Part of a small language model's weights.
Architecture: RMSNorm before each block, rotary positions, no biases in attention or MLP, untied embeddings.
Each number is 128 + 24 x the weight over its row's rms, rounded and kept within 0 to 255. Layers, rows and columns count from 0. Numbers have three digits each. The size before them is the row's rms in percent of the matrix's.

# layer 3 MLP down (transposed), 640x320, rms 0.0413, rows 15-28, columns 0-159
098:146149131163134131157142113103112110098128139147127185148104153139124146159100133170101136100142123133106164138115161148165106111097081099154123156144134128118132165145131124116114100140124152132115130118120130124145149106136099096119109083175143158138114116124140088099095171126124201133130145107137112126117131091112116159104130077151118122141126114122098157143103132155130152090128075130083100169121125153110120086177101120119096157130120130153134134127125085143131168098091087
096:110124136141130176136140145134164112130083098105131142100100132129128145146138131085095141098150140126111118138116120165098116141127107126144190165132134136130143095118136115146131140122123109110166103123130117126156132102126168140141149117135122159158109123191145129153119132138091135156120177114109154138147131146096130098070139104121135167048123098069172106153067130150130099069100115084138121150130119110134117113149115134107098101172148111094122059106165150144127133136088128
101:162133087122129123112116146159148118132144105197101127112110126162129032144110131154094094123127139140129119094137137108147093114110129137125088146110132163126142174115116098103134077112120127100163148117174161108123116080140104092127163149086115124154138150185153134124133138111157149150158100100115135142137096097118156092139135070150147085138092090099100087132177128082152114111145128105120062161157179133084118127117113132118124120147145147148162130088162177094114108155122152
102:110140117147123163161065116169131155146142086120156149104128144165135204116130143085120109137092137138140114161074114139156158158113129131166113121107132096140135133104124145153119152119124140140111131153134110082171133132136155128144135117134121139175154136164150123069095135124159125131184097098115091130134147106131122105099123106092154106171150133160090164139116148110121130123133119138116122146140140167093079117131107095115154090146128157180152155134140178112129142110084137
101:133148110136155178149158158171121116143136154140115133118113140088143117190117091108089116153096112123167108100166114134151105160156146132148104109151101106127180159118121136181163132152094137145160121184171148117124107091075114174126128136100141116103136132116107146155125117139146120126124089115131187142116073111105139160115122164118159112086114150103139126139132095115137144092046121123119125134151143160129138136111101149125159149093128129113142149168130136129128138117120119
099:126172092148121142134094145103151113150133115188138132184115111120118096108149155151146147222159132115123132149104149109185045113098140165141130110120103147151090090141111088111097161100114051137082109159108140087123164158144125112119165098125114141091108129125089143116117123113102127110128117166127158135106116132184128075128159116103119109143122155129137103131104120131178156142137169125121112115169145144149127134107145167090128095103128126125125193117126119130112086126136170
101:094141120123104152144156129132138149155109124153137146147140090130133134162111044091168100134142111088148118127143138115122101098145137173125135149070130122098167147063097119132137140114115121106123146128139160145135144144172152165135117127092132101140142158110129124126131143095120114154153141165126157119203123115152076166088130106099109146107131120182154160109110108136109097157111123170118121112176129103138129124144156143162125084168121120088092171138128091171152103149121160
099:122147137120088141133169110127123144172077132065094108136142141141104118140113133144144138120168122138155110128103130159170080136116121082127112134135144151123136101116162141157126128143171154144119121120152186141132150117118144178115081136112142117135177175145159162105103146148148099126133148110144089148174113153125151144141089130081162121087129097134124114103100142178127122142111109114124150117083136109125102119142106115087149113122143134125168151108062148106102133114072138
094:150158143111121118117126111147111137131109171192167131089143132114119127106164087146153145142068121132135083151163128113078162098155110092157152091155165114124126133103072148125116131127175096135117162159101111095066135104136182140139132123186109107100145115114081118110128166132147100125118137133117134151120109097118152138089102142142109136111154137122141105126123141166123134134139115152141132112109125122132137098126136120141152176164164130138129115097146127147172173125151128
108:122109109120143163112105078088133149149110130141110164084174141148129200076134158140081109102107138144106167129102153126106115159053128118130074065098160161126142161124138128111160119110125134165126138124129139119117100155113107127089118131119088166112140125096100100149146131133114105139166107152150121144113153120146148127161129125150122160152169157136163085119107114097104172133121129147127122084143153131116105146149128138154091146115124157109104142141137124148065118094125167
103:147129141133130110143112119137112166138155121172160117176080116124111079112157093132144110166080122172126142092090126131135139093116122061087120112141112132134135141149096167117136133117125136115129135155120130134153175105093124172106098125124102125147098130099100132105184140119128129125080147114111113158115085151106138113136120092154113155142160122148136137147170164129164142156148120113159147128146100093130123140132147165116133100127133152097132125096125127097143098151103100
095:089114134087087156108151125160135124119111156135106136128120154127124197105125136115145099109119101138108185138118082133081116123142158108127155128140162157080127148120144137111145176157131135122118124087147151120146150100174114106150122107133138130135104137163123152136141130140140171109120061146147173142122141128139098109134101097107112091135140175102167138132080143116142126135167121104169145139158119113117153156099136121120140112129164122112129170115112146117062102083140153
107:126106127118182132118147147122118105151115154145089117177173093112111163135082121159151115096131105126146175147139144098100142130110148142144131134121129117129090160134131137136117104165132158122115140125172144113154088175127151134126112149154082122140096103114150136128117121123130113095118100146136129141136151143171119125064123114099172121103121116090126139127134138153151119148122143164168104123136124087129130144130143135135052085119100090105136138108132131108105135120147142
092:117083093107123130127122113108164134143069112050113107134097130125107115130147139140104150155131124107142118134094135140138163148134095134110128071098173107150118138159145079139098137140130126120138101111149141162126158188144144173137137134156136137147116157091119107138142148111106135109129106188143127153116154114155146133137153165150155156128106160146130136112093144179129085181125111148118152125138126133115134152073126133121129135099133117132118132131112133135142130108115158
# layer 3 MLP gate, 640x320, rms 0.13, rows 16-29, columns 0-159
102:101157120141168104132116109072094113109119142116164108147124166186132106158132134154157087096155125128114116143137136069158109125140159172132103125159149088088117114160135077115133149163093135156142149149099131102131154165132134124134113144126116122115114130125146117118092138173088138139105125170133111074116100098147114109140109123101077128126087143131145136100170162146110131142102094115189116097125137116111108106134135163117068121107112132149141126086100108128126112109141130
103:126156152159125157116127128155144115155124182181148163140148114149093129129124097118155150102095108124085160132117136148124151126128143085143144079135114129157131129131113140158135187098135140141124115119158119110120119146096132161137128133158098107113121179127146100117139106109103098103129130127093126125089116135111127143150121166109123148124115164156128162121096151099136070147119076147157173111148095123131121136126121173180106131118140109138135133130078087135142130161149143
102:154160134114128102128139134094133147126108132117162142099119098154148157116070125122085169138085158164115119125154131132117096130149127167140145133129155104135120121129122133136155149139149114123153118134125128135104080159145131173107107131134142133162083150122130106171092136125173143138112137139128133109122096137159104189127083137126151140091115105100171078116115146130128108103119152139138134120113133086148166153103131161137133123107169102161093131133141111129133100148171096
096:127101122122136142148098123092142150096128119128136153154133135140137109143149146142127105113152119092124100148110131109111119109091117159118123149092144128126051110117175131113139121156130138171158158146092152138099182161125162095186130118143162145123140131179149123131125130118142114136163164100134051161144142105152141146128137144119083142167125130145073102126133140095135093185130100103116102103134154089155116169176121116095083109151086127108161131102161101127080148137184163
098:126123081122155167135104100116145147138104109090117113188143146045113098176123177145148124125126132112122125111112136144100140110142133113116152081135139140163158124142152131105107119131166138121147150161107130111085176098124125073121140142150091101169121155122118144137139115143154147096138139146178123110117173106163122083112131148129135130165106105149091133143139110158132131094105145118153115107140160111110127129121099135104124108111140115159144153121119156115099109130138135
100:105149127108118140113106095120118105120107111125146104111061106132138149159161130146131158114155117133102115156101140093107133123153080069104119117197105121128112132194110135166093101128130113112092119137142097128131122142110112118120141091110081154122170168120090133104129108079140147102137168109126158137136118148101113128113144111114097140102128126112124219098159094106110175157130137105073106140147113142099134136099128140120139108136138106135178154124114157122111148125133099
100:114143091131093150142118068145125163126092081112111089122111102099147088097091143137134163130125166118147144116169150175165090122170110142108125130120174136134103127157138170168125100111150130128114090146141196123171172133092126149131081132098105130150172139107117145091125108134150130174160126136113140134116123157089148140114093129112124155109129093113111119095132185144115109093141104130114127150125150127089087098102124132108113099137115148104102128142103119156121120148119124
091:165157124150150115148120132100103093136110159108155109151133128142081085112099179157152133120112132089114118146133147120149103132138125136130155099130140120124140113093119175127108106138162110130139150145111147124090139125122128091111135114110131152117127135104118113123117084142167140119157096160142138143117112171135139125091143109103181119114125157087093086099147124156120109129119100131164182108148124137151167135131115145059174118114155113172174121101130122106172138074159143
109:105165135116119169155125081131133162108144148189139087185161129169136176097115143164108139132063085076109140096127101116164122127118149134140175124112154147156150125121156114113116112162134169125119160097126130137127122117135094185131132125123114145147111150106132125111116158133093104101141161150107138148172110086164123144164158177116116120099141142147101127138161126113112149125123115134138128107161155089092129128126130128144108171134112146112141151099155108178111134126111158
107:132124113169107142204117104117102095165104127116123106132120155124116128141157113135100101127117152129155114115114128120105122159133086138119184142107156139149126110131152095175117123146104128107160126128169154163130156100105105074144172148104159157129089102102168105147136132089145083120124115109170134144101112161105115153122127122137141115101127140150120149108126077180124142166146131139145083159178103147078122135138126106142135121139127140143099089095121154081140135149125155
096:085133183101147156134120118117099137087112144137094106116129169147134155115146125124141137115138121073101095135127123145102092118159157110129155122166131157123123116137115117119123129144118134121132139135104150131137111155137097110128147125075165216176117143139147094125130086136141181091121124169158132101086152092133113081099152124064114126122119146091111139144091158148096103135107127078124138126129115120127117148121114134120150087141092084095125092121103175112063110120159119
103:108106112183106140151103113154110116154113137132153132137075128112133138131120137134126167098108147162141118106109124154166135146129100137122180122101135093100162108130150123127147152125120101100142129130102134123139168149154136099158112135150125139160108131141128123131123172115144176097105104145212116138135130128088099164145132121164122123076110087147135122081141100169142141178128162140170132127135133127130170114094154128156118113156186122128126160071136164130098111116101116
101:111155117142132124069121119136163143153132125172175175120160078112134098097115113146157141085135114115128113165096184131113137138090123109179152113125173119120124096109129138141119157130112144126175183145157106123110142134105153110091083170135120148104126155142159114153125078108183112146128102126142126089133087135139148098138133122121142079134110131126122151092153133116118159114151124142118142165138105147136124134146137114117120141080111104139092133146161142097106134111125143
099:131111161155109136141122103131137132149136140177160131129144122134130130112139160131144142107109106089106109115140176173106112166118134144165118104144147144141156163138121125136075124164144141117150116073112136122118124157171079166112078125106157095188162137145155134116118144149122135112106092109127129134129107113103139137151103120166086116091118136122144151109110113131110147172121177117116132156150118094125148153089143181147113125148141114091137189135129126081091064131109133
# layer 3 MLP up, 640x320, rms 0.129, rows 16-28, columns 0-159
100:100153156107157165133140122100123116156117124110135098148148142145115112140104142134161101125109118118100100075144118142122125129099110121118178091132131135115095178164103133109140115174133114106142133094155134129152119082107150104119109136116111140109116102182117161114116194144128090108182132128068161115074112130086173152152149147143150159140116121120125138143111108147129149112168158107170139117135196099146160151134098122106151110137125084142151143132141122130130139161163087
096:157134124122144135114160136119125117139142127180162115099102088122156076108124102143147126134101118166153113109158119091178092108119108117153114119142101143137110131121094090133139129128109104127132116106164140106111084111074080128129126151103149141144142158143118127135141136127133117126168131087100139153090143137131090136143164122102136161139116109089130076155130149115108142085133064128129078182135173142155074143103087138164160171094106159153148094145140154112098129133089153
104:168139114116117093118117129168141130188120122117100124110145124135116135112136099156076152092091149108160146132118118144125149175109123136143166122121096126114177149111128140142136087122172114172102133206134094147117140161130127150121145095133097092134089141094073105126119093146136137147152098116125133122133149152124132121107135174094130058139128117140139121105106131136144131146127137152159096113147104143083082168128119122149180158124120123206126118162140133164102093095123069
108:117125123158142167114187151155129146138092112163076123123128125153150139154170122125137099145118138123148124183126135155117118143126092159120138103140116119117096135135111078177153128156133102099135164118135124140132134111089124102154135117113144067100152107107159104176120127111168117081106099136117153124120105133156152114145113087145123150100120104109111117153108115118115091164121162115157093104138154144156193106145129143111139121113127154132128092101167163094159097100063080
098:140121087142133123131113077132131120127104148140100124132154112128084112085119119162132165116082052173169147124140121121156106104150114098112110144124160151134125157137114133135135139150120119133140101170156104099133128144100104070099146126127114123132150126156094130169112168081142155114126115137141125126136101139139149182108113115136141125150147119162101120149082125114154130100108055131171163124133105076147147147106126120147117131169147133101117126117088113148163188150149139
099:116138159169119114156126115145127130117144180161122120154122099130110156107097097100121116073138107112139088109133146133135138106099095120140129111131158148123163084089128113160098122100106124155138154171111136153138102124136156109140093127103165078147103108114159153153106108128133107168156144107145123122165132104109092196154181115128126106102093136145137132093093122116117127133144095121178146064133087090125108169144110118149146111111107118097094080101118112158131137124136157
100:142155138119115125142143146123140113074132167204127165113111139116107108145149120169113107125155148109134131124101151087164142154103154081139118134158167107141133112164112129117110098130146133125125132113130106129112105144116133090155124133116125103119132089092138142123119143141142163162121129113136105149164115127181140125135113154119149083094139096170092138098118119164141122154083172134159134087105129134096115091127107144120106125165122131190155134099142112107101157121132134
096:171182120143106146112116091143177124151083159094152124121165151109133084092126088129143137112090136146072151091150133079093144128111144143147137114148173109101133141102107164139154152106125106104120171126124184121103154127142088160104122104157118132118164118137100116129139129089154159118115114176172131149125115154108148108088127147079143141133139099131147132123130155180106119132154084176147149151143127148124150096135142182123148116136168113128105131156160139157099132091117119
110:135149194114129141161170089084130131082113151193128130140155107124134124126106151126129110103102146113140123081106149141129112094134154137147134089110118097141116103097174127119111147144115138126124150110155154131119154110163124143115132162119120134129108102139101094143150147118118124123159150112176115163167123113149120128114127119125142112148143111130101125165151123102127114130149123143120133105125135096104127144107095069136113123098106110083102103136133091170127156140104110
106:118088177131107123086108127189106159129157107171124158153104109100139108110098107172122164135125101139138154123132142134124149098098140094103109098142121130145151107121152145108098164128154158113080139184147128110123115096094090104104127122121110094154134094134151129144152073141143137127172107170104111147149114099152153094145112137133153068142171103081158116178107136105070153115175152150175147096103128111153135134140096122076120132147145109069103110143145165145117124111112130
093:093165086106092139115152124142124103164101147111132142098114111137105142156111109149142092145131145115099175171111087147120126139094094125149161166115119078118125132092167123108150120149126153050129170111155119104125138135129117107143112149143150105117119120184131100099142173127103149121113103127134149124152130116123162121119081113142144173121165155092119121103201099127138138125152113091131141111143141130099120117134112124088131151157165172154127127136149128119141127119094129
104:118134131123152149139105135099170126138125143129089148131184099151122166137142092158145128117086119125142137156139175085082098107082127124134125100142124088147142123130122109155090110118140161132089136089129084122136130142143126146096133119125143115154122142199101105155129076124129096102123169139100115171133144120107132098141097108131128058149130148105124155164137119161176131125095130129124133120143104114127144148138127128154080193105149050069133116151127133128159190115171121
091:126101135126114148136141082150179104109118114099143121150105116135133105145130142147125139150161074125134129168093172118122179127087129127107157105112105087168059105125161113119099117115129148160129121109150141129139154217117132149137112164158145128144140101129162124117114179109126149117134118147100105130111142119170150120146125185177150115115138135168133155159091154149154099131156078123116154079154173070118155097156094103130113136114146114126147101140118151127135134138148132